Weights of a small GPT-style language model, trained from scratch on English Wikipedia: width 256, rotary positions.
Each number is 128 + 24 x the weight over its row's rms, rounded and kept within 0 to 255. Layers, rows and columns count from 0. Numbers have three digits each. The size before them is the row's rms in percent of the matrix's.

# layer 8 MLP down (transposed), 512x256, rms 0.166, rows 445-508, columns 224-255
096:138131132186094106092134058139099138117136129132105147194142122129095087171111080166157141165122
096:134097128129083101110122171111110108122120143090011154137155138129158115123127034153090121134124
103:122113124127126118103183145143153118166101145143166154136114127121143122149157127107170135150168
101:120151145160100129121154086115135106125097053119150135153147144112148110163146142135102160113148
095:111124105082143122102156144140127083141132148147046183107115116125137102137141130134122127096118
095:125117112103128143125101129125147140104153143187184138126114149133116137140111110126163126106097
099:127130116121154107152114158131090173103133088131120156137094122143141102123168104143141135142162
103:146089151121123129155146136130138095143104142131114070134161117139120122134142159090109134156134
095:172147148129112103150172085137143095133092095111165111115075119129117114123124178127113161117131
100:177116076121127097124162128163141125171132119148146133100150111072145106127124114155126129130161
099:140174129111144086108129117140128128074136146083156127155115129053138109102124163097148110125159
099:125138143120139141146156118132120111177115125097131089116106090122139132118147107125119115161120
099:139111118156135145125085122138115132129105138106170164103155166129126140125136164092115122133122
104:183128099092119144139085139129120160181145087171181137126120106143168163116107132145108129102115
098:124207105137118103143156136109115129151143120152134122128131100176136102126096149134112100118135
102:123142121124149122131131125099130117113090147106173117160103145120130181124110172100132122115128
105:118130114122137145105110139140136154140132161109107116120131119171147142117159160165153130096164
100:150125143103117143103128107153135131161136140148123149111123171074111158106129100144087067145142
098:158127164142142108151091096131146104123112093129089134143160135151099112109140119173164115123118
104:108122165128117164116144137139150158148165100128201119138124126124127112180122142105161128152101
100:120126162128148160118066159139145130178111088110154104118146127162107097112143133122142101115072
097:099152139147126141138156103132092136123170117127093152135152084183162099118143125122154126078138
098:107098130131171175121132096121137098148155100102105113160149111105136119108091154155146129124124
100:177143123126116119137163102124125126165099091136048123133132129127130136138101117073102144101143
099:128134143142140139106126158090147150113130151130164149128114138080105090133130142099099116116117
100:145110121101118135126095160127111121105165101103216135134130153160107107083133127105143130131157
098:137129138151145113082130134126147092092120146157142108093133121158075142135111150147135110138167
095:156087147090155111143115112132112141134146143155093123127149139138131102153119126157126180135079
101:149095132146142106095134137138134135168121111145000154144103135134137120101152060182128124132126
099:143142144136125130104129101114114108140167129104151134135105120080167178135159116125149078149153
103:120104104141130093130154087143084170114140123130133169140115126176125132185114167149145143138120
098:121129094107123153111105139172110121126140112092102105155092151117102131129100116133100114069123
097:108148101184156138110141146123134141155138112092125126136165103132148142091117087127124168130135
104:095141115066123106123126085139120146119153122141167136141129126137165099109097135121158150155141
100:115119124102129118133141173163147142145154127105167102107141122180135122146099132085142146138118
093:133100087135130125131120155141122133130117149162144181122141128132091129149131152128143092100128
099:141121104133107099118163107118147158139102129123143121121136162145125129101091091117119103128124
100:116120196137114162141177141082170080116144126155130134133141157129136112117144113151151134130062
100:136168118067109089154110131153120169152148126128029117124139082116170122117104081137132132112144
102:133132115147129153119106120101123090142118121124117161085129098092119118111108139073143103113138
097:135103116158134129180120106116096077152106093119184121106120122165115144093123123139102099111125
100:127123124099146111123100146140127132152133125147047141133123118127126126126118084121136116110125
103:120147125132098150108186134119163123111146115097144168074130148132108150122141118111126128136126
103:083104078078128103193148094098117154092139159115174149157099131168109114123121146162140120126150
104:103160138137118099122153151113109124141169113125134138101124132115121109064128129136099162132159
112:125136093151164120130120130132118143109118114129224116155106121138121140138133139136127112159142
098:122139100128149134156090123147122102120143143117123104109124099149102093117116138115106121128118
100:133116077116132168139108115128120155122174129130023121133150108151148118109102128105111133177142
098:175113118164109093134105119133107112157085130119189142105118103107156126157143114143136133157100
103:092117118113146102123168148191122120101129162120146131100127140134112150079109091117165125098170
105:145111144141113175140101122154117154186120140122147122148097194136117125126071103094085131141149
096:087123150086139101140199123093113126124097140095108084110121116099129111178160139099132140128151
101:139122165149156149103135173109153090143114126136158117107151131132077106125075114113151097118175
097:175147132104093121134115097151130147113151084091248101134120194109104123130108135149146161131107
098:096144157161115145105119135134141092175087132142044101141165093159173092096082108111134115168116
106:177163087119098122155147112142130128148125125191155135141180145139116118120153101156137103163061
098:120127155136142142096143094126133085173129097155160087139167121142113153112111107143125138114135
103:119139114159099125186103106102105112127125109111108096164137178122145139125128184112159140149125
098:158124103121139141139099161148111091149160133121181146099102139088135122094106124159102077101107
101:123112120073129137143169139117093105152087123122171143109104111134144135130113115116147133093186
096:136122116126111131116098137114123157130146167129118153108102140150139138081117123111101139134127
102:126088160109164099105110121113123109120131109116065129141143126137140113126149075125101134125122
099:142112127142091127164099127139103111161129090150000118184163138126124155121097104156100145119098
101:108131115095096135188121113087168106154127117106205129165083171170164132147126110152154135112181
# layer 8 MLP gate, 512x256, rms 0.161, rows 446-509, columns 224-255
100:113072129165100080163105115147121109125110117192133161139126131078175132172131107099127102150102
108:169139126148111120142128085130182119085123127157124174173112117126128143123088134129143124124083
099:115087100147124150153114083141098119117074139111119125167156111092153156115126130130116154133129
097:146108171120111126130162140126147140155145132120120088098152131097116118154126117130146180125141
092:074150105146112103142132110117117132126136141096141142106159135093107102132115169163122123161114
098:135119119171123143109122134107113161162094111129154128124097133105131146127090124099128110189162
097:107139147130119156091220118145117101123107128112139128119123182144128127123096146133092129122116
100:168131132125128082110152135120099122168114091154086115108156128192091116154121164079139125119139
104:151088161120129118126172137116121116138101146171124086118105147131146096199128133121077128167155
100:118138143194135157136114130119120145106092153139101141121078152145140159128114134109120111110146
100:109139148113137149148117146161164152125175099140113094135136112113088186126106105128134069132129
097:140116110157139120123160156146122072124134135125096100082098084133111164134175075128109143095128
099:139105126145156100140126184092089093161137100178132106123133178129165111141143140118134113152152
100:136144121107128123117094132101114126133136112135159109115112111126109156102113103111157142130132
101:117089115131124124127113119122160118122163121068154135128112107156185120140158089113098112175121
104:154127086131142125115133143096134100147143140138129121114109136097130099189133147113139130125158
106:164141109105129112115095150104175130150113150130128183106131130075121084146177143111083099120147
104:095167128147108093152148134154125123144129113159113179133144110111103149092148127162083150125122
103:145152134129124067171143151104124074182132128145153121106127130112123099154118105151119135117118
101:124130137127123129124164169137157155115090153121083114140070117112087096110118180132151134140125
097:134105090092129150083144124137171095152131114103136154167116168096130112131152162115137118101095
100:130107132122141156149152139087133153114138137127107144151159159130154132092130181130112159171128
101:147166104123151176184122111143135130151131157114146076107139164124133103127146090073119118118114
098:153156146127140146123150098121132080152122127114111128117141118167126164113103146140118182110094
094:112156164126100114167125115128130113116138121145106115160123099192151155123096134114108132105171
100:129103146129119133125121149137130124144167134141149135172110091120117134140124101101099157140130
102:111150156139150139187113109125163143129144087110149119134142133177116116120139085146107124125116
090:114102097106090114112107169134110171109102156126169132131119086113101128147087089124176138083117
103:136120136128101130077177110115132152109192126092165144125133123109107103141130098140084183161145
099:147120139102105094142110122155132131151166111133138150134093091198109119160127098105102131165153
098:148135159094146127170120105157141109146069129129141116154109079156164181119120147109153138146124
107:150103138128131117120141116161123128148135114130107134133146143126151127157137147086080149117107
104:119130135146123095181128130115150105138137104143142137128161105139124081134177170086121137143088
101:127125115121101117130150112080085118121098183156146093139154168119131105123143136117084138134147
099:110134134132142149133139130074130118153085138118168111109116143154137134127135116099073111092157
102:170053122111135109135127080123137090144114126155135137143114166118126113180105121133151147151119
099:155111156128111159134100153130121111063150139124131124104129165104126151107146086138076132151133
101:107169177136149115133141125145121097118086160137142138116142126129121150129140156099135150087110
102:132126157195157129135122146102130134125166093115114170145153099125148125151120164134129148128138
102:146115126157128169091114146155138125182165105127142116145125111185117145131141125126095106148150
098:135151093127152148134133162144097105100077123099169139139111138094133122108191136131131136137101
101:148125128125103128134113150125116133160124137095167174170144098080091117169095150162065160172154
103:101123140124114094179156148142111104131130193093160072165140142124144141167167088138089178100165
107:119136130145136133151129131134088101126181118113147124132143142138127106179138099069062126094135
095:159154126134126157121155121097144165155154103128131140125102153156115132142171153115107175112126
098:126122135151095094108153156162132103144141146143147126135156120109118117141153105117142124079128
105:124136120109111120128112163134097117143121101129125141120135140138128186159141162126098107132149
089:142144115157116100150121143152128122134160131103125127140152076149105131140134167115118150142108
103:149151126125100134127143118122126121149091115163115135147137138105089126126168138146108179131076
101:142102140138139087106091126113114104117158116115129099134149106141155156138113112080104128141144
099:110135115148112124112144149141134140078097133150147071127168125137115095115132132131139108135162
101:134138154152150125102151122134145133151136114136156130129167092169116132155116187127108135147130
099:104130128139130128126125118096129104090129144122137150142124130145149126121121102126121143143129
099:138161127158157111135149142127125096164118099152162136135092123137150139140133153049130142139094
099:149101106149146112095120101128186130099185101114145120184165121153107162153102139100128138166129
104:163155100175101076124194134156128139108113163109135137131153147124125109109110162150123140117147
099:119126118116177132146140177078141148166126099119138133121135087121121138115156117125130111167122
102:153111141157140121114157140133101145163133155103142162137073176095106087145078148118113127134105
096:113147132129149164129136087146138094155093126151122098121165147110090117187122141118119139094066
094:120149165119126099131109105173142150124127103118124110082115119112113153103124125105116131080120
093:139107123117108103151149164053098093123161097112135135158097102137163121141165148156153145142152
102:148106069137154160117097157121128121091131106164103166083174127118128111124138145118125087148158
103:121103146101124119141124083142160148126113147121109111100134128149114087117129104148100140100121
102:110161140119150144134108134153104119175139138143140138107146081147114091154130159126095122142118
# layer 8 MLP up, 512x256, rms 0.17, rows 446-509, columns 224-255
110:085127124141114097148143113143120134164087130118187131151147098125174118153103129151069114186109
098:121124135154084129103120126117108101163121137138150138127099122098146066121123125092110130116147
099:137104141161166148122160131133113090107112117173146130115103124116141137124135147132108119086146
098:130157128114123123145123068119143153120117128110125102163097111115115091102109135132121134126102
092:180116112133119137108115106115126128097149124119121150101089085139097138116124101151157100154147
102:119101114132126137101140119149118103122157168092074140086159144139144106139104134137137099124135
105:152130144111153116071173141149126139070161130113128140114157072142100135082140163188135148172143
096:139148106177137140136145129147112139145127114126098106169156121111122127111190104130132129157110
106:160124104106110105160089138140154159146141109146117136094172143100099089166126129128164160141118
097:143162140158146118095132161132137096164111140150125190118123093150161160121114145109147106142100
097:112159117122151126164097094127161129144126161125082138114148097078111106122140146150121091130140
100:098140104129111127102152128127153165153119160103149112139148144133171121161142152098133134150117
106:137146117112116116120090138155121091128151127126123116121113105155104138110089135128144165098164
094:127153155176154081144104140117125136158134135123163150158123125119133095119149113085130134124126
100:085178089117154054114154118118106120137129125162111127157166108067145143112128116082124133073107
105:116134099158142149105147067145085125111115150124117163158103144140168164166155128121160104159135
103:109103103102121113108122125155107080139119152110116115108126098090142109136106147137105116102132
098:141144131124060170116104162112118123154133114185142105112144114108120162145147085130132115152172
104:145134096133142157108132160163150152125091143095125148132142120165119122117145180064134133155138
099:113175142102080157115124136148142131148156132106141097145139152103172121118113114101128114061099
100:070124108148173107135092109090078116132139125125131157099158140132124199115111184110125105109109
098:141127109160117124170055112161122156126138147113135171153072124135141136120133105127133139148136
097:108106142169127152134135118108183120118139071147127087149161098142108163096129130146129128128141
099:137125128141147165114144147168083130179101139069141119145135151140155103098072144185127125126144
096:129126152143164086165078092114134102117144172130112110156136110158137143114128156111088097141145
096:113098116147073136126169145130115142164120109129143139112140132145094167126148139124126159135120
096:076116121138127143099130125145120110085107114122157104101145142108100106093144118094141113111085
097:126153120113101182120119154145168151132126149131110145138133125131131055128148125138129090099161
095:119131120174124139134145122140100114104177134125152113142140073124132134147129130182112160146145
102:165190119129087131141103087145110135135088126121146118125111078152124095145133143105152129111114
095:125105098104144156157099072059158122128152138083140159134152101150122134118158111106164130134126
100:131164131144103155141123122153129139139173093131153166138145129158149096080106128125119155129158
104:163129113091128124089165158140091118161085090136162158114118155153130149113126088137151138166174
099:086151074143144148122141165136117137130140095122168098127170133124153121128140143128146121089129
092:133137112169145164132183096150138141101166122092074140122104141116159096128129117110131146144095
101:104072138167112144164145096150178135132145099124159136147106111158112057095130127132144121153098
098:163137110093138137140107113137143133140090118117109150166092128112092120147204129132066146145111
098:120162155150151054115078119130143095157091119139136136080111178110161144106122115127114123150146
098:140125124155144117096154147133142121109134119134083136111144074043142127140103102123151158104102
094:164139063149118112112119099141089128136152113140133164102127099109153102223122103122140131132161
097:169118143123131133106101127120142170090123162110153086113136162160100156127131086102119130104113
104:116132111132105167074152130114104143103192148126144118152116134138137129118157153111150090155086
106:130151148142127118119123135114158134142111080144106141156109160096122135132141147143165132156125
105:143116105097126143111175158166130112137177095131145148093120160141118079095146109107142173111162
107:127132112136124125164121111128121129157100133168083158130119181145120114132157177117110120148132
098:152095122120117113142155138122124088142089163145131137133175087095148090114094101147143163115092
100:143129121127129132090119102111089145112123138134129133114151086147109115148137142079053173146106
097:132108141103145144156159146156116126134101113128173116115146139095126100144126131101176134156116
102:104119171094139140142174086144092151109122146118117126160110093116194143109103132117164107148141
106:140102118143136137107144116146128137152119123152138145143118152147172152118146101096103149074100
098:111144140131149143115130128150100098163145086201146118119168125106145166147124131149132096071079
098:159096147133161137105139084093101114107133118113143137113156104113113097128154116113158074107141
094:128117145137125106164123121138119104159119156118148152080132135112146128149128160169107146118149
098:152121119120197142095127114155134128096078127157109144138129156132123104104116101092127190135096
102:094139088108154122128131133098109136157135158121106148135135153151170101107146146123142121131106
100:143135105155137176095079114151065161141128107161148105099117155131131153056109109148127142101085
103:095137124112114121158145156167104101138107102112113124109087078138124144128130146131131133147109
099:165113112115142125157115146146135112149168135106099109090092107143143103164112192154136098170134
099:152115118115088116126148153123113140108165095164136111140107129138149168147138093091126104103135
093:128141189121164136091126153137103151133130112118096161092177100107071122121117105108066101151103
104:119057163140138133085137123143142146108137124108090156135145127063138056117134131137122129092137
092:133119152152117098110153129117144140140124157128125117176136124111095124061077130095145097123104
101:113143146142133146152092124154195114159138074116110129151132163131131111112124137135161111146166
102:122176133097182121146113137154141126170130130136086135124161110157087100120150154126081129130124